Weights of a small transformer language model.
Architecture: LayerNorm before each block, learned positions, tied embeddings.
Each number is 128 + 32 x the weight over the matrix's rms, rounded and kept within 0 to 255. Layers, rows and columns count from 0. Numbers have three digits each.

# layer 5 attention key, 192x192, rms 0.0422, rows 180-191, columns 0-191
063083162136129085157109102108104168078119139142099158108105146197128044178121097135149148122179104166131124137090101145093109140154116118143108105154122111076103130153106126108064133117118120128102142088131097195065152067159113128118109163117164122171163086095146135155118104095136170121093171104177106122125083091121132186083139139111110133150140172136136131084161150154181152083056139122169183099078180093149110167163079147127147145074116185113129066130149160165206117125157092072160118118096081078096146163110163132127193094169120151102146130180109082121092169112152110202
097102149127084085121114116149114083144075170055143118142156146135157124088149110137090144096125079105148116083141168120155156155167097175090143135118095117133100082094133115095111165137138151110150114099143152082118080116154173062087158146141174130124194136145119089145140143095145182114165130131133130131091142067127162086144162148089157110115140129148067134120144091113133169112100116172050129138143176058164113150104140102111122166098126116090108136200122117137156121148158177189165158114120134142081144138177123166122133134105142145141104135219139156104125114153132139182
153105100117145104129155127099124160133141132120152131151154148124092150099088090190110152169104155121086098112130104128176162145149056134126172142106114076158101127149168108132100135108128102147151100141175172069173135101206153154128064124121108110172130124148140118132112130086095083120113170152122115105107091124188135142160195177114100157145105148144152182086145144152102144173137123139145123123126136108144117132117092150060165076169133096103134100160122114124106144155110160160079112112069125106103146170152138119064108109158128060115116151069147146144197178133169074122
110172159172075100175125086115107144134123162175033105158127114104130137141082181118110097109114107173127120174136121131079156089093174104161101173149112194108077127200131111166142147179154102085116110111102166166107142132090163122084126071138109125134128111131120148127127123144137172127082179141116110123123121132200151126105102174107085123128134094181099132154112078078152107161146150074124103138109117098144146104136107146119180092119168096128101139135091150110093140150158162144102138120165060128104119152146151135191117116116142136173125162141152162136161138160211184077
123125114133158169125115090099082137155164109072082093089183127052102091141114143117140129111103099167166122111128127168157108126112165135127134142133142170125120140121129132083142152125167088136101123144178071162147185119134116162124117140140145167106127067113054094126096190089134156106210153151113153135166088113103080112124122199119073189097122135165111117132051157125123166150119091144127103135113147109123155152117128093129174108079132140110127084087151170133142123167141147168202126154121132125105116128101119132148108152101125113116135131169139123149111102136130130145
122124129179147156125137107115111144077102120071146139181138096116090094145153097199131109110128188085114117142158100079135136085122204170110103120147149160140148172141126127145145199105151137105196119156129068144135171191082140126155130169132113131160082099114143098129107147125123122092193094114115118147196134130127144098139073125139143116140125128131070126122090054083164116066151152133096133131133123077137129166164122108111097134141111085093145118096102114157115128079097152166126090165140125134136172146147162125148113116061136124116122155172165121137097175117110123122
198102134075089179111132132091148133123143106078096171088088103133149213091116070140083170163079111144156075112157126130101094186156161091130123110141115093119112139154100112158095075174108137130145075118107095175143127162113162131104110079147107164162163129149163125123151083132181148109150119137148135082162109133129096117133156110117124135172132180145114094128127122114103168118137122138117134133134169127077164110117137104123174139181188039153061113153171171156151130098106127121116148116132104133130161131136123113097093132143137147141096088106145146124118120150093126082
102123086207175146138153131167079095140165109133155193126153066143129110137083192128142072109178090128087085121190069130159091113084096100084173212153192055137150118168180140119062114126087140145133142129144179089161110132142099132140124142112129125197145143200125167110215138110125101102114175177163120143119118094061129174135125105128068169176134115105132178122159173101146139096166128178138156090145151117175140075064123075103164050138081097106149148110178111096148102130094132178091170084147140136162112100096078171137136111095088072174131107152131154153126079113131186134
144111145146130130127089138146111143090140127086115096163115086139148152056153121134114133159147202101159121078160144169156154104156122112158174131132171202116139113141135175170114129085106083113088165119135105104143126150107162123129158139110115123129148104136189130142120119122123140082107170159136112090165123060097196126107157132104110076141138115116091107102132172111053096099157151121109122123119139141113121126114116127127213161074169103100116176077105114122119138137088155166132096160103140139155129101105150143096117134140114128126084144107093171155139182133109066141
098109133127099137055118155163155162139084106123109106147197143152092161122136158089116129111157206127122053103160134140110173124107168135097082087088125161107118072158097163133097142133082169126124129143162119137126140127078135136138051153133141114091145142094066148142147100129078164089164066134152175086174106088124126119106105160066143094135161092154134122210170099097164179080146089096149082133090117144093085136110168134183110182127163184061111146121146158152186143158175105135102104126118076133106123038131135082143161152115159124097083155169124110159116151107176152138
148142184128134143084110142124123116125120137095162099144115129084153092150150137108128196181113143109106086115187161133161104099107199113104181102120193059170090152136125127131157153120135094141152157161095176131132097139125127127122124084115100115133133082147156129152112148125117211174092113169090091148137106096163167072144158144164172108152188100124138038150100128097027093135131129150115108087103092146143114167117161139117171143134101152161104181166129128142163115092076113174120049155141124155130109109155174100130087116134129166140133133099123101081214121122157131081
192119085149106137144106117110123128111059114136107113080163159148202110107078087104052151134142103128147130095098106161087082158130094197107166171081114105118222096148158117179145117120111147104151148113153130128163111126071087090114082110139101060118126111181115163159161119166107112122057135157115088082088106098133130114117146125144122171131135117179053170085134177160127127141104121152133134123068085080119080111138155140094113120159144129128093149094155111135144113105145140152142139173166074152158157147082077160125177092137084131123125076149146145132131098153174097091
# layer 5 attention query, 192x192, rms 0.0442, rows 181-191, columns 0-191
102108083088136110117128128120151153146163163185062150175141149127147139147139077111165119142123147166120176151130113128147143092075083107147115143112140132116121132165105145150201157168122125112119074132092138178133153150165137165181099176110184118126145113108119134126182151088102131167073082143159096080154141185111163162087097131122119120128128141183191121164099165108110134100165152125178166118080144162128179114092116122148141099121113160149168172065102172102106144130068087120110118130147120124126135147106145112118122168124193092155140112087131148111137139113098163166
106151141118130112112071122190122137132082130127126137112144148190162107094136141123125108108169138123133128147122109164191120153171112107140132083117098060075182101107155104096167094089040169120117134135145097135152132168074090135135119160118112146148115108115159095140200122154157109145165149106136103117179139120112188143077097058071122137114166077157077128135160111104151080057108085147119207141115163154155152105120108142160105137090124165212118137116094172116153144072166118070152175131153139142110136123113108123162127141107164135155161087152147151104112149169101174163
119113137086170148162199185130122131119093115154185149133135095148124155129126072065086093154151091148128061118151151115190147129136108142072149125118060155169112151148160146150112078074175141186167128123119146125144110136121100111195109132148100079104191139129142159113151170144092076137121159135081140127129134132074139145115128096121150133157128205186098102115111117139096144147111117141133167110141115143104150133143153131113123106130055117086120132067101088130183106107122127148113102132124182139103126097172117093080141114100124159120140095071121092094112130120105144158
145138114121114121144102142087109141131126122144190151162096123142173152095138129120100102148129174130129117166158136105116131115132163119148133126106158123142114129131127126074131136122144164149178137134095164140157132164159128169164125103122081091139169144073150099152120137104154122207074146092129133054064118146122173112132103164117181110168131124092115100114204128124115173111133167112139144103161135148158100109124123121166130169110109134159096152135112111105098156076087074119097124123122049080098122146124164115121120130083112112130152170119140056170153193125157145075
122127098104087156173155167149168129155186092178155071134102138136124123130131091083138161149129155131115131099137157127118165110109124095157120128133081131143138145141139132153084134136141076168140116092161158117156130087117125123139166030087114144169156141124138126137095127155081124096097164109158112086127153108141140110064158105117159142138088050118202116118163150115107188120151101073149058151143169150155128150112176116125124155094118103135114125093102181136133103128139157115104127156111077094108100099132119175127152102130097088111087125059140094147118121100125160090
135131113119141161094115156134131125136118121181123111071156154144125071144112153110148110115103130095079123161119093138110193155133120125140161137105113145160077126105124135103168161106121109095101105114129165136121129103154127122163211130099116066101114103123112119137125094136134141168091112115076149168118148074151124199116146077120138129082117178096098114156143151124085112083116134163195158134180092129128120117174132136109148068094146179127160099110127085109156194156169132123130124068083118071150146136126131140109149133174156109121123170180128085154113131167140077156
045124130114116073145130107106184139116129095083159123141137107111137077138156114159137158155121119134108155171070109107145126148131091098132086108140133054113107186153149180140153115115170169099141099173110038154139162102080153121111054228167161059158156168081122135117111058113145087125191163160135110144073170134159130129111080085169152088156085120135140075126160127138148105090103112102162166165132157105185147147172041094161106156112097107216177108176115159164109121114077175140178169110151132093143112144137131079162103139179175120100077149162119129028123094122169108162
122104119175095181116160135140141160128072134155139110105118179149146115171165124139153090108129117173093142150150099089097124135084111141093169124135103116127134078112131099115108112192080176146169117141102152127092158113117156058173134158079150112131152144094126107096149118138120121125143181119097143126160132106155108120098112086133120107110096095113144154179118118151140182136106086114164114120093148132147147095112159146094098172136161153176092071141117139110139095107129160104144104102113145101125182105106060104094108140088164109127190113132131137090134095175131160137
156149137137130145143141153109129183074112089116115076082062138126161174148123128130170150140144067151120144125070186098119082085106081112133121126128130128151149139135194127085103171086121150120203151114115153136137152183176211132154174055152129161131132098125118130148160135080083145109106103114126116096149167176087131200162159144154059172164106182131087135099138171138117131150151134129152085143141089130087139123148189128062128149134106081136070186138136114102108101112124138136127100133095129095214103156143105128150089153075173117172131164105095111115162118174113136066
165092154132159121158119143194160190117121114138092139088127130077134168095141125148107116112098081156103154133114008118089165136146129117118196117079143138149123108185139129134103080127084151114090154043191092112170057053118139094137193135131116105172106143102096123154126101176120080184133151129134094085082174130105151065119109115157108120139105148156100172177170099135144141207142124054153129124135187153122154072131155061114100120136171137125134075069096086096086103145098174166115200091109161101159099137129096173034137097100098045154173114103117154139129116158111143135
054116159138113091108116103170146122141202142129165098135099134108113122120170131168142095110125151152121185095101125134164135106140174106135153113165091119127049150141073124101178117130096108120098085131072135177187131134124102107079147205134238094110160074093125087100123142079176091141166175083100135155140120104125135157140149079132126136153123103088178148168155130159119122088135112135038159142135167140057127103177127122149150091135137107126155134128085128102098130175138096098111166120096143157120149121171055128102107135110173175141126108163149122102109143108143178192
# layer 5 attention value, 192x192, rms 0.0357, rows 128-152, columns 0-191
147140197103126067091084145132128153042191113120166167102053121069104026144122138109158169175161088162184120153083177070143122140131145141140151145103097073142145122110115154116083105113093056147102116160127160164118162134115147128124139109149065164089106108141114114184146053151129152135129091114113144172176112111100112170148159141146161095131114103087153101090129110150104181156121101133133150178085159122119097086150159155093108118159117066130129143136174095093112138114111122186159100141150154172149124149142096113121066132122156100114127108156121129159110133149127170132
110117079122132123118167140152178143085073146121124144087172119117166097128121080156151112147124132157112158072115149126149151154114091062111112140140083135111110128110179124104094145077135086103159137084101139078179087072135176161133121110104150135108112155141177141072136134105158121109137090159156077095159126131066157105132111133107185078183133112127185178137110149146155114163166073120128142076165164154098180162115128139163138152119160106130150132108174116178038187108100175151135082110179103128123204098099163096147133116140098150086125116147159099200090134121168129138
129120143124167207154110103176063137182082155174173164065069113082105098152122110104186113086144181153171072145093092095115107107198146112093121174083149087130095122106091136164131143096177047115104111173236153150139068117140164147099149148156132102108103113153069124182150128120109153132142112189145103133103152095118087120122101146108115112191153151173120128084171139072145144160158057090143136118089153069172174108060090190140149140120155082126086141098034120130089100055152059229178076137064152084125110158117089091145153194081177145144110145086106126114080109119125150139
064120115104154147077138098119152185126162119109133139077217119113088153078131132126090086091156079103124102086156072181154142128138122101120111154123117191092144083078081103120103149156138096110155154086188150068202163092105166165135124145162118117128091128114179145166143200153141105170114155084128162167103076095096146146165127147099113154121126145127136143168093110161058130092131147141103105103125138114153167173147151092156154065125061113138096209085156139103214152171121178193119125134125110114199114113151162118160157135114169101154103152113181169066129103120115092100
108183148143178124111122146159136116160144161168057091121165122156152155117141138130218119159141118136158173095155109106122074138137085113112099103117149127171081138104136190135131127094123164149137095082146061078130093165173148096127109136125076115121133098115105106121086167128121141131145098155100074136202090123123142105135197148092117156121188148143129141105134157174157120077117158129148107121184109135128154159128136145118088170107094144142085142138089111169110048144113116139130126102148157092097141070138118145107104144120162126092174103153191060096032110124143090095
165125086122132196098150111132181095084141117143185121148140101070131091064152168078110107053152141141144092072145113136141190113111093097094105126088157118077181146108133104137129157078141102103126151119120137165144136128084133126154133153167152138091124157144176134100125156149123154164083135120145141113112148097151147099181126129105128107126122087138093123158124087097121138090146090121127189137143136135072121078144188132148158102147169130104156130121133194093156193108139116105095132170160125126114125149106145141157080125119113154063147115126087142145168142111188111131
185168126161147162120117106110117069171121140165127143154079111135115115114121134154071170102150141145137108035142108161109155085183178122129144157102125116064131137103130089154080139160108130146140141151187171114109086139179099141162129131173141098067114119078159137142124139161124132126123146121131114059145111144112105153101168141107106125143119058106128105094145095175124095108122176108125176061127116166154142123115144081135157124126089136139111094138155171123184139165131139130153113151105154176159148165111118151158128137120155113179107151115098157124129129139149138145
127111131139170104177116154129086151108079104136145200048106149049080109135108134201124130095089113151105137090143147174133120120112154110147119187111074135146174146115094121104153131130131037110124111125158117135157116081186190103199128164168075128136158101130147173149122163149149083188075160079087167071093099095056147122172127148156156107110162151158114159107101132101147130153148144130131079141142124090148116172116081139117101094147108197097079098112166167156162129154080126141147088165129106061127116140152149128157103086136076105170079137095166202152106086096061131119
087141122157089126142177150126103105169096090146100143122174102130092071070109145136092119123145143100151088098160138131126096106141166144135164119175138112090138093164137135176150117124147125106185128121132121148098138099173121158166152110146208112088101131148143137129136139128156091076144162106094123129072139117167140116132127126142134144159116124196133162167121106099092099116150161095149086103164154170124137148131118037166135142102121154170109099139196095121118117070130165141118107150112104163122107121150088146137140115110145130055149177103117129093112132134127126098
139163141149101200147111118169106136147107137172089168118150125061139083153112157152179155113127149104146168169105115100155092148158101120124187124091105095179098118085105093182151165087113131079111119149162154094134117130177163168127105104153117069118106128155092120095122202175131094124151146150098106181189124085126162127145080120146157076152101183112094131144144091102119119136107126095168119101080158145172206162115130195083211110102116082139163150170074208120133126063148092157148139136086115177116098131139122123135113171115163159110139112113085093060109154100126164142
109079144106086088101122114145160146120168139079136102165105112143163113079151091126115076131106117125136140165062133143141164153128093107095103106107115183098159127110163157161094147097119144158183144087072087163164098089171119162077125116106163071117145115143129122125075158143132112093191143147136144163085148158161208121146123110138186156165095135163158142172164133168103107130129068133133136153109158127150091117107112088098135121097122051153086060106167129089153151126107157098139117185158146129149155050112150162154118150171163128109081106103168121139126139111133082099
131162093120158107105133132123060133108141124188143127140140114128096138103120168147148131111089161098158105048144076148089106129126129081096125145062127107184159109096094063057156149166134126117139093067135073133188152154141172121155170105120171073152151141145126144138131158131128137180162137210159134157093127125092110118116056120159159139136145174131128201170157143098133111133101113157159137154161153128170087123175137124084127117128148103151122125141168164170117155083159197130157100100080113151103124150115117166136131134147090171094085139135112108112151174096101146131
121113147157147156123150107141168112122144086130140115163151116067126121093170178061077070127152127124135079112166090135178179065137049126161114131111174090062142150085122108101124128141153139098095145116163129201152114178079121141126135123172149136123140133166127173143134123113175146171111064112153182146141130098188095127133080109167097140114152116114090141165110122101138129097138086141148157161109168119137140078129186147169163134146220122064094059127073157034143191130120099099123148163163147078074093130153128087128122168129154164106108119138131146108156129139204163111
130125168070127100227102145141174137144116112137117135122173160090118157153075107085125144136147192121077105209083063128120129114112089123136100132136160135114096156136105132159139175136163206114079112137123118132074109177119178120110139138121118117196148113118067112135127182123126078096161139157093105174180086107123145148101101122135079115110134120087114136108112178123163122112137138121130136148165060128131147139051137201116152131083138129094119191107097111072138118132084089115118135134165164073156079123179113101101136211085141114124162119136142115120071171098131185138
111157098154107126164052100145125153217078097091100155138129117117131176151144152142176179109113148127093162100110109173113040115152124166086127091138116095143160104126128128151114173116146202105168079131108126154111121148161101183108130129132124104122135130180085141154155130154109099080158192153121162172068120139169134126156119088161119176141098195113123152116090090085152083133088156098175098101109150109189143187169164073122114143125127170160160111133172159073125092117095096125138162133135132164102064097154157198141161133138183139109101165045086140082115167103064105122
179117069125099225061087094098133120131077159034099137104116088121095188098122088180058094086168099126092102078110155070105131138096152152149091173107158085110126122127148127164100096109164162096138107118204175156166142218104135088114128147171105151141110129122090228102159120139102169169119128154137131152130177080124150125143125105119142134168137101163078130127132111145162068086125119128119198140115081113119167098111115151177110096138177107124130078126127178082084164169218151076147105153084094101173124149184125188156112120107158105157126150166147203112166106159117074087
038070158066092190113145123151146135072115112127087168112160180114144195100158133128106141106186097171154101140096136086097149143111097085135174094101149186141112061108124150144147142105148107181116188112123121138160120065097145164074153142101144121131158124140158160105112094083084131140130128115123128115108152153073122062158130144113122108170193113089148142189131136137074147224203114151160120148185121112072124106110118155173169184079103091117095157152183121135118154140098144138106059127135128116182063124134071074124133139123083104144121140202183103120071173184204117127
103150184156139142075166181173141178135088091184109190087191112103125091158153158162110131177090109120045063080167128091125119104122124104134155135157060086115078109137127093076120182168116048085145183134109149123154104133163160137135155127140164091123118134058201092107168145121152105129164113155125130125141157146127133106141120088137168082113082145102132169129114089124078089141098108164121149104142093159139115104120152155157128191148157144155104172147186114169108146097128189175126119116161120136128150151136120045132095116146101117101084109179116100159181145094170156135
131124102052103118153167111135087141149170146092195124070088095132109124151090108121151168122104150121139063185098105100117060093128191132150102163101154154143165107122132106197149108068124077068106135083102150101084142134109151164108098146154150184160085158180158153201136060095146101141075103157104144192130131110112091149139095116142150123177121127104134125112102123106181162143124121110107180114144160132083110162133174117115171076123147088123082165084109122112191199136167170121107095103119113133164097167141141120094126141111106108133134152117184202145128110103172149173
083147110131114090139129147196142128155102114040117103114144172179123143161106111120168136164162113132195163196068168073093149195109132118132098124144086197158105090122160104126121074113141170082120106056133162101109162166107183134115117117172136064114145101135081139103098173105139132150173143154126114112143148139074184183160100142142158099115089178122131133140140184110087125089045109100122143134073152072117174147126113155089155122184128055128207166097125121151092114087173145206166118145142093155109116068076137180104136154113147098038110112083124104174142127120065126146
132122148146133073149136147089181120132161099115124192091091119131120101140054164170126180174175186133105153115158133079149124092127089117151135164151153091174131151150178188074118148126098063120165140114139150143089128137114173137124131072110154137051147122102142111149154023145141112148087148213105069175152158120148123104088158131134142176166128108118147124105150145099151085096157133078123151129143124206114091086112122131123042156077148136173109132080169102097127114112126165107076119159129126140098183175161121108129111165110130171051108120158091092179076114089169166133
210109087171145108144148118112128063139111184178068141191078115166173242155126133123113089107137134132146138133089150164089114046175096113091148093063091159123113128123080126106179113175106151137087139103128131125113139121118102115144064134118141143128132205136078177104105141116139162105119178086128053106189094131129133099110125127075160153129092110094106104119100093169150129143130157176112135139105165135144129172133155119149175132113059166140105102142145160152136122145116127122149170137147073072102110133109098195167120104162167071089060115120123144127183138105132131144
142143080143166145192174135145117117143111135147141119122161128108122084150119132087216139128132181146130172153148113169142052100083120108165093114132131127121135102137114108181138110090154129113115154097125122143052109118135136132143108153119102173095104141182164190145094070096143107112048100087106130135117099153125068114160157122098103154122142150132093114139129173135122123102176123100137116118129160098095101159129136115124117128103100239139163179107091125117163147083090059146104152138141157142090107085118150052136154163142082172160162139135135137104096110160147205132
155119094168140126130114115151161112136108161143059101146164102099170195155072197133148111115099140138047119147150159094191135140172107096145092118129070067232115163162167126152140123081102152113064048107123148115115084162089133095144109118088089124133154149111137083110154131113129130117162109228150137132229120110127083122076126076127055090120115146133146110100161133163200124097074139135107185115106109199142119136078180168119141151072166113125150149142109179078102106190144067173089157114150129177075127156136133118120130124134134133105138104154073085150133097111150101138
148131123172183123123126132116194135130126166171152082141177090154119132058148103137167098153136078149146168088127099150208107132158119092132125098144073079136123093109083125106098136139108172076148147079138116104121180157141062168098170111121116128151138109176135146096109132073135163091137043137145133115171088075096098137151100142151160092140097074082153130148125125156121231167134110117111151116122185101144155154098133198164199090147114040111191156207079179150129106123163089203138108124112096199154149064108169096103137092124165115116087102145160081137129130169147102136
# layer 5 attention output (transposed), 192x192, rms 0.151, rows 128-152, columns 0-191
108142132116129181151150126113162134192037122131123128126181107130124161080141154145163070094078141112094113107141136187183126100161128109087081124124159134093141083123136107095155178112147130160127182127121112092089135135155117125173116157109143108103117153073098185133163161099141127126081116133136115088084168116107141102177114105116155161096133184148074173161157109120174131109158137144107116131131130127157120174094115131161132146120069133148141179176117141121133093095127140093126151083138111084113128149114138151121134118062132118135130139144105127070150114130144142123
101153130159117081180067105109095138177131120150091146179105073130041170103097149119165128070144078095105111202119071170096098104115115156133136172119151089174115117150092145185152124123144142124075165188154159203128100149127115093088117134143110142125133137062129097091124152152128116162116147121109156127094147125148103173114147181135102219088181146122095082092144109116107130157145136096117099158126229100137119151139133139122105123113143150116152104078132103075170090155161076099152142126097181119139106170121110156099143135120093146179133136143144145106127172126095074176
077106135135090108120126172142191127138115060054075101211142138163140095142114074164111185158152110096115146143157119199095136131141091116136120092160115155094127134164115133113146143139073145135148148137089160098139185145170131115145099117090110168150169153151147149111134171111109123148115086085121157120149098109090161098139116066149126153074177089137108129143086072129141114111120105148092159131125112123065106172166144076133112155118135133102112072134195147073187153171175162082067147101206159141099135122142206156053082102116178115146148070161180162096167125131060142102
184091115140119134128143144135063121122137155139128129136034138136152124158100105166127131137074152102166147176070142103135092146131100183160166095100115088126122161176122170150141115149108144120192093174086146132089077198102118132151121142147117141134131144118114070122109105125102141092146135086090139123194163108135112144119155208144120114114132091148169104099115141108162108172098092116084158112149194108085110130175122144083068170094185164131163095153158125139129138079172061116080125142084110116086166156122077129086149123165128116113192102152110078168120160104110175138
180100122114121138108101134142099136135111090163173171105106117083032067112133122113039143131146123125092097139116115132103164098182128126154151135149169186104158115180163085160129177166140146087097118172105168120180177114082154092091167167110118158091131158164143122121143099155148152088155129162143143114137157147116109161120124135145097136158092081161107087163088093113121097128113145110127195162058116147114095080141147139122118083082183158089135101148157128125164154133172105097091099132109146161123112152141134122124119185144108109100108140119107149115176130107103115161
093113158150101103146170128114122117143109150142099120105088137144148165132082097141151105147118136131115137155107143132113058190150184168187122122137113137150102139153081160103128096153120123133084150117116117102110092144176097128105102113140130093146141120122134118130143112131183094135151163124073112123122156110122124157134159178137137111076095123109174128078128138129122144132128132107155096148119132108140136147097102098152133134089131101146122136132143112113132146142069124160182098131096148103158145167118098147102185111110106122184167150106130118122090141169085156162
123108164109102097108165143097127107123116134092113114108138097057184203141112118152165144118131153086128158144081126094142087145129093137151116140146104136178150102131133128132140123126167126150166127069115115155118191177132104128106119140118142125185186128142125138154171143099156094099116084110144134121122146108123154127144154109147166112134117129124148154150146162090173150146092145154161089124123135077074133100158113142095123119113171094132107150137109117127131140099123098116135145121129116106120130122148121176083129109113095181132149100104159101160137102105111108100
120125103151082132124147132190117101184162118125078124221123143168167125158147128132190099120163169092116135172092118122153134127170141111151144103100167143072071183112148119158153119125185164107162082135121110086134140169138092155137087106082171111109105142104098119145106162053101123068208063102128100155144144141153129155121137141084083128140086149118125058113136142102126095170160076103151156126173168149112091075158153066104089116124155076103158153150155176080121158083195157091088154098124157170098122116125098104105140160119140094104187103172130067122106128183160077145
114128158107162142135117089089145138116152151118133106121065146138204172168147149130154132126118115100109120118067110054160113123113124121127124117107084181153124150113125121175086121118131121133168113149109169152117121107085109148104141119138099144174140130143102109106173134134141155172129075126134100152177125124100094141115131115100119143117129139092171148136140148143144155133069104129105168100155137067109136143130134177120123129140113179117109145099091161105156172167121076127094104136129114104181167118131137145168152080135101125148096100148124101133128129129103092175
118108176128135113056154153118142111116091134111119177174158154142089099148110111166095087099108106112131088138141107147131153105115147102126113136146148189114130180155153135129186116130138146174110083108108088132157137126161138134079171165143146202133152124129177164136166111167146139114121076154117112109119118117153145124155198075139113123096174089118129146137064143157120089138164109115093155129141119118063063105137132097160172145106153140093106128095160112123148105129070152114098096123116145121094135145144187115100130123105122105125149097113155122149169117140092119104
157147132126130146202112117098136104159155095151133175116124093148114152157073123086093132208116132151090136083150118111129127132098165135132148122173120111170109087152060132116192106149152128084116110163150145124148128124073140121134196112146082153115040156095120124067102114142136141165099132128145131120173111096152033152118130162119103132061184147103151097091117143149168162134184133153101125118125181103065151125104075135164073148171120187111105188134111138136102131149135158140157146082089130121080108197130112065128132129133114135150119128161112139097069108171120156158
109093144163118177094116181139132077126136096117109125135153144133101120145079053086119137200157168145132100177116146129145131100129154140138153117120108184116121173095111127149114088136173112114143137188102144115095137119141079166150134172157098139124120166149133096106116150112131148126143103152108144112133129145155144132136187167113085110126097112105121075116098140140100114142156082076110141145135101118130147095081151128182159121116117118120091140079125136090164124120121112116048129145138179134156159133126135078125153125126165139193140115118138099117129122166106119117
110116085129143085120173142087147136136103110089144129117139139153124115111081105181114132165120155173152144109135189129134050223182151141166103078146142146147143152140087176111084119131092094100105139135103134079093130120188139131100097092138122072140123092108146104141106106118115139154134219124078124117157145149109144104105165147120151090084073110118133151117088099147113162097090184174148114106145060084152133197097105130064118115132089141152174147159153092131120110157123168150186134103140126157165160157077131135125156109123149113165158173099096132119108135153085154141
121083135138134177069131130152099161109127138120113144171089156140099094099148111201074122136163048163185165072174181161077133129180102118132158109160150129106091097117117174076128104146077091146147103092141145101172129114100115097152176154136104188122123121149116135166071091148148160121115142180126131089133138105142172106115123107138140089136127109171143112141031097133106127099119167121101137106130116127151133138196132121110137119151125167106149118143156133144120154143151194138145111109090121197102119111071144171123110136148133111108101143062080154168181092114087159076
116065159128192203130148118090164119084161113133154112121134186131150079162148163113114126160090108076107095147096178098140165121111154096148136137125121173141110132112123109115129116170070127114184121141103141076131102069086120137119158090151117172182130150130160119130124157137128163154116105123138090148177119112138109109133127091113134111164157077132141074138133161130139122169179089152114147092164089108106142120133122167146125124139113119136040155084114113152150143087141140100119073118123122110184163150125127084093137152119139109124131106189128137126138118115159094128
120162135100176021111160158094149090135149120116104147110144163162157130153119129146139220136113169145161125148143117147145115212117089134194100109142087138104150191144100160073099191111163108167113124110105123089101138087152100135136067080122162112166160140105136038145104132064147068136121145042110171131176062117135121107166113112164084088138111100119158105145114112104051171112121119196154122132141113075163112112208135073109138168116161080072137142185129109153154112099039138142093139116144140168106149136142140141131171139132150118142141135094152137085115154138133195084
187125095163121064136176126153122185152088136160130119164089078200086094135069076058123115145125137121139167083141067124125099062084147123151128117123130121159103153116132183155112118117102170153100141159112153185135127198135102114096113099140092184125082084087092077107128100133108135143081134131125132126170140142115158105105079155171124180096103171125087155131095137148149123048119075085068119103164175141149120173156103071131140109197132178068200134128117145136144155143190138133142153117147165169089167126171149187128125092117144120146126129107095101115159110137134179108
125085092114094113175125148084173133145085134081146092191121117120071165137042117099152128112160117167158155201083105134175110109134123154133103114065147152099147168065105116210122099099116115139126146137072150146102167125141145119117065154129115136105140172126087134140133182128123165120110104088126150114114122128149104133150172168142103209131131132128102106140147144128154167125123148147091158132176190112123147124127136155054173101122159140145157151067142122093151105141128082109088106164062132095171163096099100179098148096114102162194165152078126090130142124145123090137
113122172184104181084092144102143130098100089110097125126176142146197156111134113136143158115123113094142152096144161155111151192149112149109135087115091099102075131158120117061115110138161135139176138133187122123106137149109134137180163143104140156155129106105086132153165142135116139158164179132134117068129114125141163095130101116123155076090106145150149115137154128133074112141120109114091101158096099136205114114127131157140119183152060145123114061149118146114113113142119077157116136119118147101156159086104116116128159101083184073138145117134102146170146162092118149123
102158167117164140106038120082095150090186196178119166134127077099103138113133113134124125091081105101116099146191071179184147118113115130102091181110136083124155173110113154118160139194103160197101116173150116104128025072127123139137208150152132204095131172153138146110112110159113125144097125207111090170089061046196090102104169086109129146118212127151128122116103078120100110163164113117075121115137113164113146066144164101181105149127146120136102100128105072147114145172123135088117169094118108146118075149176098113160127141158153116163093142175108119107137193168092146141
136132172141155180147106110111146152177074098135117069089115123138130155070143134137168069112085084116125125090114129134135120096109129134124094080082122195079095108133067052091123186129168092183134171173108172167116154140136133115125144163077117144163136156100092122086151217107171198129167119165114150068098136086104143121195098066099134141091134160136144128184162131130108160146143132164095107138132155051196160156107135165072170145117112146162093149141110157139147142133121098108152113097153140114193100128079111176121126114084093107172133154125151172056172110165066092095
099126148099115131100186107150116139170154064091119181068173155067059075158114144112150162183138163088129094128136123130139152144138154117163098181177098161140103105114136139157100138154136165135128110127100095139171174148141163146099163118128145115107144024086144107163186132141142066116115128162190193153104114102144138134118158136153169143130094138143082163120159162136115121134096157169139102122111052105136118066125109120124085083131163071097128126127079089139075160154099109130148148169071169126169118136141147110105112123113127153145185163075153112164087089102110108097
148082136153135159113080121105118124073106104124129125102105135148163122115137151146134127101122110112125115121118170126084154123131086117136130112145132148083096099124127149112109117176095152108127138123161122089146091180114154139128149136139099100170144097143128104127163136117117155142169179127097100072149213144107171133115075143148195155145101103127134142138159126087160093133106115092133142166086146157170123132155164154063099097101114105125145096114143105149119139149168129123147085153163139148177157150162105135144079148133121097063136142152129088220149121062113096137
121109132148111134091117157132101135143114149107176122110121202114043071133105130173124091051134112151187153122115134171080157120135147139085147130152195141105121067157101087070164156141150114114102140152145121091126168086153133130107131147115168164130166135101161134127155101172138112086099184133127148130083095113175180170155135093106108137153116123127128121116106121105125133153166166141160128144110091131132138094182115147114179130125201123123095103076137141166168072039089150067154120134075128118147086096068132096117144208106119111163111163107172155129125163139111108104
128162132103127145127124131164086128123107135104132182115176151081091101111104164139087141088100109099074128144108168148160134120149130131120107174156221126177157119152128150150089116118131112159131166166099093137132083105121157100173129158164125122085131116074123102120176105153108092133101159130147148138108150161133157113111238202118181165101155103147060138115130081137126056101100135126100097170110105121131150197100147158128093148109167155150110093073128036138132094126105130122149154150145117080112117176133124096116106158101110090111141158132129145102116190076121169131